config.toml
n_layer = 10
d_model = 640
n_head = 5
n_kv_head = 5
head_dim = 128
d_mlp = 2560
vocab_size = 43992
activation = "tanh_gelu"
norm = "layernorm"
norm_place = "pre"
norm_eps = 1e-05
positions = "learned"
qk_norm = false
attn_scale = 0.0884
bias = "all"
tie_embeddings = false
parallel_block = false
init = "uniform"
init_std_qkv = 0.0327
init_std_o = 0.0
init_std_up = 0.0327
init_std_down = 0.0
optimizer = "cautious_adamw"
lr = 0.000629
lr_mult_o = 1.3
beta1 = 0.9
beta2 = 0.99
lr_head = 0.00534
grad_clip = 1.0
warmup_steps = 290
schedule = "wsd"
decay_fraction = 0.663
decay_shape = "linear"
final_lr_fraction = 0.02
batch_tokens = 131072
seq_len = 1024
doc_mask = true
z_loss = 0.0001
train_tokens = 618700000
steps = 4721
dataset = "wikipedia_en"
Each number is 128 + 24 x the weight over its row's rms, rounded and kept within 0 to 255. Layers, rows and columns count from 0. The size above them is the row's rms in percent of the matrix's.

# layer 6 MLP up, 2560x640, rms 0.0282, rows 2061-2113, columns 0-63
size [ 98 100  98  92 107  97 112  99 102 105 105  97  94  99 106 101  99 101 101  95 102  93 109  93  98  94  96 105  97 102 104 108 111  94 100 115  97 103  94 103 104  91  96 104 106  96 100 101 104  96 106  96 108]
[[ 86 129 162 134 103 100 145 141 158 120 134 174 154 152 153 154 113 146 135 146 154 131  92 121 147 126 118 123 140  82 123 113 156 139 160  98  71 107  86 157 153 158 126 112 110 114 164 155 183 117 136  82 140 140 161 150 108 129 131 111 131 148 118 124]
 [115 159 155 131 119 132 121 153 153 136 126 178 133 106 154 129 132 145 127 136 174 101 165 108 157  77 108 124 117 112 118 134 105 107 101 140 126 152 140 109 110 155  67 138  87 133 133 101 154 132 111 102 103 192  94 153 142 150 138 108 158  90  77 164]
 [144 124 144 136 178 128 127 117 165 112 149 106 115 145 131 119 116  95 166 159 171 100 135 106 100 119 104 118  76 189 112 113 124 111 138 122 123 125 139 138 107 181 140 136 102 156 155 119 116 124 155 158  89 136  94 104 137 137 169 140 111 130 118 129]
 [115 108  98 126 128 165 147  94 114  81  85 150 169  87 119  79 152 103  96 143 134 150 116 159 135 123  90 138  91 121  91 116 150 117 130 139 153 119 107 154 132 150 129 135 126 114  83 101 147 123 130 127 148  93 153  85 141 114 135 106 118 106 160 118]
 [167 154  99 126 145 101 107 139 104 133 137 147 144 127 131 142 143 129 116 114 133 110 170 196 133  70 103  96 162 126  98 142 144  99 167  98 107 132 130 152 107  91  98 120 139 153 190 107 178 131 133 119 148 152 114 124 111  99 150 164  93 137 102 137]
 [137 143 131 147 125  94  81 148 127 171 124 153 124 119 146 112 128 116  79 144 128  98 119 169 131 118 161 132 124  90 118 169  89 103 150  97 142 154  99 157 144 136 123 113 133  92 166 151 112 124 105  81 141 135 119 163 106 113 126 114 117 122 118 138]
 [149 146 104 156 134  96 141 151 127 105 124 132 132 123 117  99 139 130 137 175 155 132 154 151 148 149 103 150 121 114  97 131 103 144 132 123 137 122 138  99 122  89 110 143 166 127 119 137 135 135 104 134 119 129 135  99 179 116 109 108 131 130 110 123]
 [133 100 109 169 177 195 147 115 132 122  88 153 109 116 163 120 178 149 113 131 105 110 133 128 127 171  89 138 100 144 147 106 112 120 116 117 110 100 130 148 102 149 109 133  74 146 123 116 122 115 105 116 114 180 144 171 133 124 144 142 167 115 109 126]
 [124 103 162 131 157 137 112 111 129 130 132 126 143 128 128  89  94 137  96  92 155 126 114 130 107 128 115 143 125 157 112  93 134 127 101 105 119 103 174 132 113 142 168 151 109 156 163 146 147 116 100 137 112 159 101 123 118 133 109 141 135 145 117 127]
 [137 104 183  58 114 106  89 147 142 138 163 104 115  65 156 164 101 118 104 109 158  97 114 141 152 113  52 102 159 140 110 139 133 101 107 147 110 126 103  92 113 121 112  75  90  86 108 146 174 115 144  81 148  88 155 154 138 108 103 172  97 110 111 133]
 [140 135 171 112 157 122 134 119 130 120 133 117 127 126 158 115  65 142 136 139 122 135 159 140 142 113 118 140 192 138 117 159  89  82 146 166 169 127 113 178 123  80 137  89  87 114 151 103 155 127 137 121 148 168 101 119 121 149 133 115  91 140 109 134]
 [ 90 104 123 106  92 123 122 114 114 102 116 164 138 129 128 152 146 153 155 143 119 133 137 123 113 183 117 130 144  86 134 161  74 107 106 139 139 125 136  81  74 151 158 145  86 155  97 141 129 136 104 106 121 134 151 125 126 137 114 165 130 135 117 119]
 [ 93 124 158  94 143 139 151  74 152 113 129 126  98 121 149  97 127 109 132 158 137 124 138 140 135 141 158 145 105 123 142  90 132 154 111  97 148  95 102 125 134 121 121 134  99 177 151 163 114 143 151 118  92 154 137 116 128 139 137 153 115 122 155 157]
 [163 117 118  88 143 116 114 127 167 126 127 137 136 150 137 110 110 137  97 145  97 116 145 143  88 128 139 153 119 125 157 137  87  50  92 127 137 145 140 105 145 145 167 142  93 107 123 148 101 126 167 182 133 111 140 113 151  97 112 143 100 110 160 137]
 [104 148 119 134 131  97 108 105 110 112 101 131 151 130 151 137 102  88  95 162 174 111 143 121 152 124 105 176 100 101 114  89 128 140 105 102 130 168 141 137 128 121 112 159 126 135 153 164 151 175 142 115 138 118 110 113 185 134 128 135 167 110 102 181]
 [140 138 148 112 124 122 108 100  84 139 111 147 110 123 152 145  93  95 151 150  99 119  96 158 137 143 110 144 134 118 131 163 135  98 179 119 123 147 108 104 124 111 114 121 130 123 121 148 155 105 133  69 103 149 145 132 169 107 130 127 132 137  93 120]
 [153 150 112 124  93 149 136 127 144  74  90 148 104 174 134 142 128 139  99 116 120 136 126  92 116  88 122 124 129 120 159 101 135 154 118 159 130 107 113 109 125 133 108 105 106 107 137 122 112 129 101 144 125 135 139 111  97  82 150 135 136 119 136 131]
 [132  84 104 107 142 122 104 154 120  96 155 134 120 154 126 172 127 124 148 101 126 158  76 142 149 150  85  80 115  87 162 158 133 101 166 142 127 153 109 100 154 178 126  60 114 145 142 157 126 152 104 124 114 127 108 137 135 130  99 146 135 124 130 133]
 [103 152 126  97 129 164 163 116 112 110 158 110 109 132 142 101  92 100 136 117 124 114 142 116 138 130 149 131 110  78 150 123 132 119 139 127 143 119 137 153 153 114 124  99  73  82 151 117 127 136 130 158 116 158 147 170 182  97  86  93 127 147 146 143]
 [ 96 117 129 118 160 142 108  99 123 124 145 148 156  65 104 115 146 127 116  95 128 115 135 161  95 123 160 126  79 120 122 105  87 144 143  98 141 144 147  98 103 140 116 172 137 138 146 100 124 129 110 101 131 124 164 122 179 147  95 141 133 168 113 151]
 [140  84 137 192  96 120 117 117  95 110 141 121 145 115 140 145 119  84 111  81 128 111 155 137 129 116 128  70 160 165 132 121 124 139 168 129 158  84  92  91 139 100 121 136  92 111 141 118 160 147 129 128 103 130 111 114 133 129 139 132 105 110 174 168]
 [131 115 131 126 121 199 131 165 144 120 149 153 139 141 156 100 110 152 169 110 174 146 142 172 142 126 147 107 102 159 149  89 118 135 162 123 111 115 158 132  98  89  96 116 138 118 130 130 152 148 107 141 134 145 137 149 164 111  83 150 113 125 124 103]
 [129 118 143 113 128 126 120 112 168 115 136 147 151 149 112 155 167  98  93 130 150 105 144  95 173  99 136 120 141 146 106 126 140 101 110 118 108 128 120 106 138 117 131 114 147 116 145 133 115 153 101 127 187 100 139 128 131 158 131 127 115 156 125 136]
 [113 176 162 147 140 122 122 152  84 138 138 153 141 110  67  95  90 127 114  92 137 146 127 166 149 125 102 137 108 122  94  89 116 123 123 112 146 145 127 144 116 130  78 156 120 120 132 133 108 149 123 155 112 134  81 132  98 116 139 134 144 126 136 141]
 [125 125 139  92 152 141 112 101 125 128 152 166 142 130 162 149  91 107 108 144 156 142 111 141  81 148 152 124 148 125 145  94 130  93 145 137  78 119 123 117 142 127 123 128 123 145 151 138 158 175 133 124 108 141 156 132 145 119 148 149 109 111 101 146]
 [145 144 146  54 135 100 120  83 114 159  99 113 140 167 155 137 135 125 115 121 152 125 115 132 149 132 154 121 163 152 140 134 123 129 151 110 109 150 110 104 129  96 127 105 148 100 173  58 114 114 155 114 113 129 120 156 144 147 166 151 104 103 131 100]
 [177  86 146  96 139 134 119 115 167 108 150 151 146 155 166 109 164 105 137 124 194  87  95 121 131 107 119 131 113 138 119  85 116 157 104  83  94 116 115  99  99 124 144 160 160  92 131 135 147  94 132 160 124 150 121 125 121 108 155 161 142  97 125  92]
 [132 113 122 142 160 114 133 144 147 118 155  90 115 129 162 133 133 132 159 133 147 127 169 133 135 133  78 126 107 158 160 143 142 118 118 133 116 159 175 171 121 112 118 148 139 113 153 140 160 137 156 153  76 123 151 100 127 141 143 127  83 161 154 115]
 [ 83 135 166 157 118 107 126 157 108 148 109 138 121 150 119 119 166 135  87 120 128 102 125 157 109 134 114  87 139 117 140 106 148 150 106 100 108  89 115 115 144 129 103 130  96  93 157 116 165 111 117 131 100 167  80  80 135  59  96 116 114 105 140 153]
 [149 129 159 177 125 124  92 132 134  90 107 167 126 133 150 134 125 100  84 107 119 107 138 132 175 159 102 147 118 135 169 133  97 125 100 132  82 107 126 105 131 153 128 128 124 120 133 117  87 137 155 141 103 138 169 137 131 140 107 125 105 114 130 125]
 [120  85 160 143 130 156 113 143 108  84 155 138  93 112 113 119 100  98 142 117 151 123 124 151 147 141 132 153  90 115 125 123 105 153 145 125 100 110 115  93  85 152 114 126 118 106 110  88 154 116 124 137 157 114 173 125 121 119 120 166 108 164 143 169]
 [125 113 142 142 149 147 177 156 137 104 130 171  94 142 147 141 123 140  70 132 171 163  95 173 119 132 133 153 139 103 157 114 110 129 107 135 105 125 142 111 137 165 109 110 159 127 122  91 154 116 144 159 126  92 100 123 139 143  95 116 127 116  79  59]
 [ 61 148  84  85 151 124 113 130 103  97  89  96 140 140 115 141 127 118 126 134 133 150 118 148 101  91 136 135 135 136 118 116 153 162 162 110 118 117 108  98 113 107 148 102  98 134 142 160 174 119 142 104 124 112 102 135 183 122 116  99 157 126 119 121]
 [ 85 121 131 138 156  80 154  65 118 115 135 126 101 136 203  81  96 102 116 130 118  91  89 129  89 162 100  95 127 114 112 134 148 130 132 105 108 105 110  95 130 100 115 152 117 133 110 152 163 143 118 136  92 154 121 117 102 113  97 135  93 142 154 136]
 [131 150 163 159 100  89 110 111 120 124 147 157 155  93 120  86  99 111 138  90 111 123 110 124 150 164 107 125 141 123 112  98 147 140 117 148  95 147 173  93 104 136 135 107 142 154  97 120 134 101 138 149  87 104 109 178 112 128 120  89 148 124 150 152]
 [139 152 120 104 157 122  77 139 136 128 158 155 125  91 168 124 139 108  95  76 147 117 131 117 169 121 124 122 133 137 108 144 149 113 149 128 107 139 150 123 161 112  90 163 120 149 125 127 179 134 118 140 112 191 134 143 109 155 171 125 137 148  51 123]
 [118 136 120 125 125 101 115 145 136 115 110 131 150 105 136 136 139 112 127 162 125 136 129 147 141 103 145 186 151 186 116 149 111 156 136 119 155 131 125 143 121 163  90 140 155 126 113 176 107  90 152 111 148 180 134  86 134 119  90  95  88 123 152 131]
 [ 99 150 124 117 137  99  94  74 112 138 138 127 109  86 141 149 125  96 107 150 127 158 117 140 104 155 150 139 138 105 147 104  74 145 151 183 135 115 141 142 124  82 163  72  77 114 135 150 129 104 183  88 142 143 159 148 195  93 116 107 124 137 146 160]
 [134 100 139 139 138 130 114  95 122 137 128 142 138 119 142 138 141 131 129 157 182 115 169 112 147 108 114 165 154 116 171  95  86 106 141 177 106 142 154 142 123 127 157 112 138 100 135  92 153 148 109 110 161 129 143 127  87 127  93 128 103 101  92 135]
 [151 148 130 133 128 134  81 147 133 142 122 113 130 156 140 107 128 146 136 168 126 108 168 180 137 108 142 184 124 113 166 148 108  95 120 103 155 103 125  76 138 117 112 103 124 171 103 115 126 128 128 118 116 159 110 155 135 142  80 128 140 110 105 137]
 [130 131 108 141 121 154  88 120 154 136 106 166 140  94 122 125 125 110 138 126 110 131 148 113 122 138 163 164 119 110 138  94  91 150 153 151 138 145 106 129 102 132 161 146 169 146 111 175 122 149 138 145 113 126 179 149 154 145 109 142  99 179 112 127]
 [126 113 176 179 141 132  96 137 158 120  98 118 140 117 126  91 134 150 110 116 142 163 169 118 131  98 139  99 158 153 136 119 146 115 111 168 135  89 131 154 102 138 117 135 152 156 101 170 153 155 101 152 154 157 154  95 117 153 136 176 129 123 116 101]
 [139 137 116  91 117 135 181 119  97 122 131 149 109 130 112 117 140  99 109 150 172 127 131 133 142 128 122 130 139 117 116 111 103  73 140 134  90  66 144 117 130 118 104 173  87 142 146 101 164 108  86 129 133 112 138 141 135 119 114 144 123 116 100 120]
 [133  98 149 114 114 140 112 101 146 176 127 145 119 157  96 137 119 129 117 114 144 136 155 145 134 110  81 158 135 101 164 111 110 152 107 180 126 104 182 108 127 165 125 140 137 157 115 134 141 123  62 140 126 111 137 145 139 118 172  98 153 116 113 150]
 [136  85 112 137 150 103  84 111  76 156 171 114 109 122 131 158 146  90 147 122 128 131 137 179 150 149 121 100 157 125 157 157 129 129 163 146 120 131 146 149  96 101 118  82  98 150 143 107  91 169 112 121 123  94 110 142 126 140 161 124 133 120 127 137]
 [ 94 105 122 137 127 137 139 163 166 131 131 129 129 140 162 169 108 145 117 127 111 124 152 142 119  75 146 161 125 117 165 109 145 124 107 122  89 135 102 127 136 129 108 160 108 119 163 173 111  86 143  93 151 136 174 133  72 124 166 117 122 198 124 107]
 [163 145 108 131 101  89 131 118 109 114 144 167 125 124 137 107 137 105 125 117 136 141 140  83 143 143 108 129 156 155 139 126 126 142 124 141 105 132  93 123 138 104 142 155 153 112 140 129  90 131 149 135 107 131 100 126 108  95 119 148 108 158 105 101]
 [121 125 141 133 165 109 140 143 134 109 108 126 148 128 130  98 169 122 106 152 125  84 177 128 109 119 150 135  89 123 135 128 143 120 138 119 131 146 173 135 110 164  93 125 139 119 133 141 146 163 115 110 161 121 153  83 104 151  89 133 132 119 138 121]
 [134 109  88 113 104 104 153 146  85 156 114 120 186 123 143 131 143  80 153  95 160 132 123 104 155 112 112 153 113 106 203 129 139 128 128  93 139 104 135  90 118  97 120 150 187 164 128 139 122 124 116 136 158 115  95 138 109 120 117 127 125 195  79 138]
 [118  92 141 121 131 111 123  78 152 156 117 138 159 163  85 109 112 143  96  95 146 113 145 142 137 104 130 142 124  99 148 113 146 128 171 115 113 112 164 129 104 127 154 141  92 171 108 168 157 105 188 127  86 112 111  99 124 122  91 114 151  83 139 174]
 [ 92 162 127  89 140 128 113 150 103 137 124 149 138 107 165 159 169 142  70  75 124 110 118 119 172 112 103 135 107 132 148 138  39 131  89 127 105 128 109 137 126  72 111 101 126 166 146 141 147  95 121 116 125 170 147  95 127 116 122 128 132 126 113 135]
 [129 143 109 142  81 108 124 133 108  84 125 116 103  93 180 133 109 120 122 185 164 110 158 119 151  89 145 148 132 117 123 146 156 111 110  96  85  97 150 116 134 131 118 118 116 150 180 127 204 134 130 115 141 140 137 118 139 156  98 150  87 118  95 121]
 [105 148 114 120 117 100 185 137 126  91  72  96  83 120 164 114 122 121 119 113 112 136 127 121 105 124 123  94 149 105 131 143 144 118 108 107 116 121 144 152 133 149 114 139 139 118 167 174 166  88 147 101 148 139 157 128 115 140 130  96  89 163 137 115]]
# layer 6 MLP down (transposed), 2560x640, rms 0.019, rows 2061-2112, columns 0-63
size [ 98  95  93  87 107  97 115  88 101 112 108  99  97 102 104 101  94 104  92  92  95  82 108 103 103 101  94 108 106  97 101 113 108  89 111 113  98  95  95  91 102  85 106 102  94 100 104 109 110 107  98 102]
[[146 130 123 105 124 144 153 140 132 137  77  89 116 143 141  90  98 178 119 106  70 127 188 142 134 141 124 135 137 163 125 104  84  98 115 131 149 152 117 113  69 149 105 158 133 106 143 113 144 122 101 141 121 139 132 164 140 173  99 147 143 145 121 123]
 [113 125 162 109 127 133 105 111 109 137 102 145 165 132 121 142 154 118 140 147 137 140 146 129 109 148 131 111 115 131 177 127 125 118 190 113 163 145 109 112 107 154 153 103 173  86 117 131  93 155 116 136 134 141 101 129 140  94 137 140 128 131 150 146]
 [104 111 138  95  85 131 136 135 131 144 111 149  99 124 165 100 132 116  71 118 122 148 121 134 112 129 125 124 179 106 138 154 120 104 140 134 122 193 107 111 106 126 111 119 126 116 105 156 128 161 146  98 181 125 142 147 123 155  86 166 113 121 161 121]
 [132 125 160 101  91 130 173 153 124 163 129 144  89 134 113 148 171 114 150 111 121 146 154  98 129 155 138 117 161 118 181 161 149  90 119 121  74 132 128 126 114 117 115 113 134 122 116 142 131  98 110 132  99 130 151 131 100 131 135 165 146 104 137 150]
 [103 105 135 140 143 121 131  82  99 152 112 120  87  93 106  99 153  91 121 125 122 118 124 175 120 133 133 113  94  97 198 140 103 104 162 127 117 106 125 133 115 143 146 130 114  94 136 119  93 106 142  98 113 120 117 149 125 167 124 142 130 130 149 105]
 [129  80 142  82  99 132 106 142 118  93 115 121 124 121  95 131 109 117 134 110 101 109 178 124 143 103 110 126 143 119 134 108 113 151  89 150 109 129 136 153 106 137 170  93 117 131 116 172 132 132 137 139 130 150 134  84 144 122 146 173 126  98  81 144]
 [167 103 150 102 118 169 157 171 125 141 134 154 114 106 136  94 191 124 120 128 132 128 139 138 138 143 125 117 109 132 117 132 148 111 116 132 112 120 123 104 114 150 145 113  41 114 124 109 117 113 109 102 111 139 157 133 130 108 124 147 154 140 135 168]
 [102 140  97 118 139 112 168  79 116 157 149 131 111 142 155 116 186 107 139 100 101  89 134 171 164 149 110 121 117 140 154 122 129 137 115  93 135 154 107 121 142 160 120 142 113 104 133  96 118 124 119 105 140 136 137 154 128 124 156 122 171 119 120 156]
 [133 144 130 137 113 116 175 110 124 144 145 125 138 121 120  96 144 141 189 136 105 117  96 135 125 130 134 115 111  94 134 139 162 143 114 109  99 151  71  97 148 136  94 142 133 119 121 166 118 103 132  96 155 140 100 121 132 144 142 138 112 148 170  93]
 [168 133 129 113 106 142 111 127 104 144 115 119 152 162 102 122 125 106 156 133 118  91 167 113 143 154 165 133 126 122 130 152 103 147 147 119 115 137 117 164 150 123 128 114 135  98 151  90  70 141 176 115 148 144 118 109 142 186 149 119 142 112 174 112]
 [111 176  98 141 169 132 120 128 121 105  95  87  99 102  92 104 110 158 161 145 100 195 115 187 118 134 130 152 143 128 152 124 117 148 106 139  95  85 137 121 116 147 125 157 104 137 109 108 185 121  97 141 125 163 153 128 147  99 115 107 126 139 109 120]
 [164 176 122 160 166 129 168 137  92 117 125  98 109  99 159 117  85 138 158 100 123 170 105 138 114 140 112 148 134 133 115 134 180  92 163 124 134 125 128 179 143 134 109 137  79 131 125 141  97 147 136 132 145 147 149 124  98 151 137 108  72 181 156 141]
 [107 123 117 131 153 137 126 138 103 146 128  76 121  93 149 188 141 138 153 111  99 121  88 130 171 121 118 149 167 101 158 140 100 130 118 139 140 128 136  61 116 132 141 112 119  96 114  65  85 106 125 123 146 140  96 143 159 107 120 107 144 140 145 138]
 [105 139 113 151 141  96 109 131 140 136 117 138 129 127 123 171 105 139 149 107 151 137 125 141 151 100 122 125 138 129  82 147  63 177 189 130 145 102 154 133 145 115 124 104 135 117 114 101 138 164 108 145 143 112 126 132  93 132 133 115 139 148  96  97]
 [ 96 149 140 172 168 136 158 144 166 138 128 155 116 129 112 150 129 145 116 147 113  92 121 124 179 137 136 128 121 152 142 159 149 117 137 142 151  87 156 131 111  77  73 127 158 107 124 124 114 106 135 131 114 129 125 123 128 108 131  86  72 132  97  86]
 [121 159 117 159 121 168 138 146 134 123 160  66 135 136 118 130 139 167  87  91 173 138 103 153 127 157 120 127 155 122 132 124 138 124 129 146  89  92 134 182  80 132 101 139  74 134 116 140 145 129 135 175 171 109 150  81 125 122 143  83  97 126 112 125]
 [ 99 118 140 118 174 147 121 156 104 169 141 122 118 104 139  94 137 107 118 125 127 147  98 187 168 149 128 183 139 125 118  92 137 143  96 143 107 153 111 107  97 141 149 107 191 122 118 130 107 131 166 172  88 176 102 163 117 144 130  96 133 149 122 113]
 [122 138 125 111 141 119 129  93 147 148 102 112 157 140 118 128  88 118 125 154 112 136 144 125 111 135 142 155 139 154  85 135 106  89 111  88 118 101 124 129 125  82 126 145 151 131 122 144 142 102 151 121  90 122 151 112 105 160 158 134 120 123 130 153]
 [139 133 180 125 118 133 103  86 127 142 111 116 116 138 108  93 106 130 126 118 115 117 143 130 142 105 121 126 122 135 128 113 172 110 149 123 164  98 156 130 114 128 143 128 135 149 112 125 141 117 152  86 105 144 117 143 121 144 117 144 119 117 142 145]
 [185 115 137 116 136 142 127 130 150 167 139 112 105 136 135 150 156 105 110 128 103  92 152 124 159  89 171 153 190 141 135 118 171 123  70 134 128 120 102 118 129 127 124 156 108 141 139 148 105 105 125 112 155 135 147 118 129 133 141 136 131  90 128 121]
 [114 127 143 117 159 138 150 116 160 108 152 126 125 164 134 126 126 150 165 139 154 161 122 127 143 102 124 142 106 139 170 130  98 116 122 105 137 162 130 201  90 159 121 112 124 125 155 162 133 125 143 140 132 124 140 188 119 142 133 127  89 126 112  92]
 [116 137 147 134 117 146 141 133 115 136  88 153 114 128 133 130 167 127 102 115  93 133 107  83 108 184 143 144 155 116 110 143 144 100 133 102  87 112 127 108 107 137  92 139  94 115 120 119  86 129 121 148 122 134 139  99  89 130 141 114 121  85 107 189]
 [110  93 118  75 132  95 127  88 133 115 125 135  99 138 144 156  98 118 145 131 110 160 132 145 116 107  91 152 101 134 135 104 140 147 126 119 102 172 114 167 142 136 122 139 147 132 161 119 145  89 179  81 102 144 120 105 125 101 127 147 140 123 116 116]
 [123 109 133 119  91 137  96 144 133 100 125 104 162 157 111 121  95 131 108 134 154 159 164 121 163 122 177 104 124 123 134 151 132 107 128 104 123 145 134 113 101 129 160 123 159 122 134 104 116 137 167 105 140 110 154 137 143 155 134 175 147 123 137 106]
 [139 131  99 132 151 146 117 132  72 107 132 110 129 149  79 130 142  94 140 185 124  90 162  69 134 117 134  78 104  94 119 123 131 128 121 144 149 135 125 138 148  96  71 119 156  91 140 134  67 108 104 100 168  81  81 151 115 104 155  89 150 166 126 159]
 [130 131 135 121 137 145 154 152 121 138 183 118 132 100 124 124 118 141 145 124  79 105 122  75 102 125 102 106  94 107 173 100 153 174  93 157 154  98  95 189 127 182 143 174 155 116 147 127 140 154 130 114 143 103  93  92 120  89 103 155  87 154 176 115]
 [122 120 135 103 110 113  91  77 113 109 135 111 120 137 197 154 109 128 119 175  69 141 117 123 124 153  64 145 133 134 115 116 123 122 162 152 142  82 112 139  90 144 117 142 141 149 122 144 130 151  95 102 121 107 130 126 109 132 132 150  89 158 103  99]
 [101 139 112 132 135 115 126 116 119 154  96 117 108 149 108 104 129 135 101  80 144 139 105 146 110 155 149 102 123 143 117 107 112 112 118 134 100  86  90  97  92 110 140  78  84  94 120 145 145 123 197 126 153 104 135  73 156 112 126  65 165 125 145 119]
 [177 120 158 104 109 136 122 158 127 133 119 121 165 110 157 141 130 111 155 121  84 116 136 125 154 136 121 135 178 138 162 126 168 109 119 116 113 155 115 123 143 138 134 133 137 117 114 131 124 132 118 155 127 155 128 153 116 123 152  72 126 131 141 114]
 [107 147 112 112 124 164 130 144 129 113 135  93 135 177 110 119 111 110 156  93 117 121 124 118 102 118 101 114 143 167 138 122 143 162 140 120 147 131 141 154 112 160  98 119 146 122 130 146 182 111 134 162 170 137 110  94 175 110 122 128  90 141 155 113]
 [ 71 135 109 115 134 142 143 110 142 129 169 144 157 135 158 114 104 121 117 111 151 132  98 123 135  68 165 163 122  72 138 119 123 147 136 106 120  99 154 138 153 153 147 140  98 177 147 134 142 115 137 114  93 169 131 120 176 129 130 117 123 122  90  84]
 [117  99  84 110 133 124 122 130 127 142 117 135 153 127 126 131  99 103 159 136 130 119 104 109  92 167 130 163 126 142 120  96 145 104 168 116 128 123 120 134 158 125 130 142 109 159 144 188 143 117 133  75 147 143 119 131 169 114 132 127  99 133 130 131]
 [ 86 168 149 169 159 152 147 103 128 139 145 116 145 112 140 115 111 120 139 117 140 151 142 140 105 180 101 122 103 109 145 149 128  80 110 160 126 116 158 153 111 148 128 117 152 126 163  98 139 119  99 163 115 109 133 147 113 127 130 126 136 137 143 151]
 [115 159 111  95  91 137 132 150 142 126 132 143 129 131 102 147 149 120 159 111 126 131 170 124 152 120 122 147 139 119 122 128  93 120 111 137 120 148 142 135  92 102 135 101 135  80 161 125  92  77 140 105 165 116 103 111 128 160 146 118 121 158 137 106]
 [129 140  87 128 154 161 111 117 136 144 105 160 104 165 130 154 151 101 129 168 109 122 151 123 124 148 144 106 139 138 113 123 126 132 150 138 140 130 128 118 139 163 118 115 154 137 159 124 112 154 116 122 142 143  79 136 161 118 145 131 101 119 123  93]
 [101 121 125 125 114 141 176 126 129 130 126 134 101 142  97 119 124 116 131 142 161 169 130 141  43 125 125 129 135 114 154 122 108 111 101 129 123 125 110 174 110 128 118  78 112 123 148 133 149 127 114 145 130 101 127  91 133  91  98 137 107 142 173 160]
 [135 140 128 140 129 107 161  65 148 152 161 137 154 151 117 158  92 123 147 139 133 122 105 137  70 113 127  84  88 139 155 100 115 134 150 131 124 133 104 143 115 122 113 144 167 103 158  77 134 121 122 150 155  83 112 139 117 125 157 157 118 158 153 103]
 [133 121  93 146 148 122 120 139  85 117 112 144 100 142  89 122 156 102 124 145 132 124 135 107 143  99 117 162 149 177 124 113 124 192  80  99 129  99 136 131 141 135 167 154 102 104 147 150 127 110  77 147  88 131 121  90 102 113 112 140 122  96  97 111]
 [122 151  99 151 135 119  95 143 151 127 143 132 164 142 104 122 107 125 140 115  97 159 124 185  92 168 134 109 133 123 101 173 135 125 131 116 113 106  97 116 108 143 135 155 131 136 130 140  82 143 126 118 119 107 138 138 157 140 137 127  95 147 137 134]
 [120 135  91 115 108 130 121 111 113 135 164 125 167 131 103 155 107 103 137 105 151 134  93 129 163  92 122 121 121  90 127 115 166 159 110 129  84 120 102 174 126 141 145 125 127 112 122 142 138 134 140 132 163 100 133 131 106 125 146 168 147 118 109 108]
 [147 105 155 117 140 130  74 122 124 100 156 125 123 140 125 118  93 194 125 115 140 117 107 148 187 132 106 137 155 142 131 128 175 119 119 135 136 166 110 134  93 121  71 149 108 141 118 111 150 166 137  97 106 126 113 116 117 139 102 133 147  81 130 148]
 [152 181 108 126  62 107 158 110 127 128 156 132 135 126 140 169 123 113 139 114 139 154 113 125 134  81 115 172 123 125 122 122 156 115 109 143 102 126 131 106 185 105 140 121 105 142 165  85 107 110 128 111 106 132 103 111 123  78 153 129 111 144 102 127]
 [ 95  99  72 131 150 141 138 126 146 145 133 126  99 118 126 110 130 125 111 159 119 118  91 143 127 103 107 102 175 166 125 136 140 163 126 148 122 129  95 116 128 159 162 166 104 147 127 153 150 116 101 111 165 136 113 118 124 122 128 130 133 122 143 119]
 [134 125 134 149 137 125 155 141  88 109 150 125 150 131 147 136 102 109 114 147 101  82 128  79 118 106 137  95 141 106 105 122 114 117 186 142 161 121 130 125 166 117 128 145 155 141 130 113 113 163 118  70 144  89 123  67 128 107 132 135 122 127 147 150]
 [125 148 136 112 104 130 139 114 149 128 117 183 123 123 144 102 106 145  85 133 145 152  88  90 111  83 120 123 122 134  89 129 118 106 132 130 123  86  97 118 133 143  87 139 111 124 128 157 181 147 121 156 104 139 143 128 142 150 136 142 151 133 157  92]
 [126  97 164 113  94 156 114 127 138 139 161 113  98  93 107 129 134  98 104 130 131  87 171 115 153 136 159 128 138 106 130 130 139 155 108 161 119 111 122  94 144 100 173 103 184 115 107 104  84 167 144 137 102 126 153  72 126 152 134 161 144 138 117 121]
 [120 127 154 132 146 135 126 179 163 166 118 120 127 121 153 132 159 131 123 125 142 124 172 157 148 138 135 159 132  92 120 130 127 121 100  99 105 113 158 123 136 160 146 138 100 125  85 124 145 139 139 127 118 129 141 160 129 139 163 166 107 135 120 140]
 [114 159 110 114  93 143  97 158 154  97 136 119 154 147 138 191 126 101 129 122 129 111 133 136 121 148 135 141 134 154 116 111 127 126 186 122 188 152 124 105 119 143 120 131 159 112 103 162 107 117  92 152 108 143 120 123 208 128 116 135  95 102  89 110]
 [101 137 131 118 134 151  99 100 119 150 100  87 115 148 102 128  91 117  74 123 105 106 139 140 135 157  78 154 155 162 131  87 136  90  98 123 125 126 138 111 124 128 131 127 133 121 117 120 101 139 128 119 100 105 119 137 117 117 146 144 109 103 141 102]
 [123 159 107 128  79 107 108 125 142 123 145 151 128 136 133 165  96 145 130 118 143  96 117 133 107 151 151  97 119 133 119 117 120 173 129 152 104 143 113 137 145 133 115 127 164 112 117  79 108 142 130 121 142 135 123 117 158 184 148 132 124 156 106 112]
 [156 121 159 181 129 105 122 123 155 111 161 137  92 114 104  79 114 129 127 142 102 138 128 135 144 142 134 143 118 149 126 124 175 123 199 140 166 134 139 124 133 165 142 132 124 124 119 109 142 134 128 103 123 119 155  93 148 113 114 112 159 111 151 102]
 [142  74 102 139 142 111  95 106 112 149 137 103 159 164 118 137 117  84 139 122  91 169 134 150  90 147 139  80  98 134 155 119  81 169 126 150 122 149 120 153 138  95 112 114 113 102 122 124  83  87 167 163 155 149 112 138 163 112 153 123 135 137 146 133]]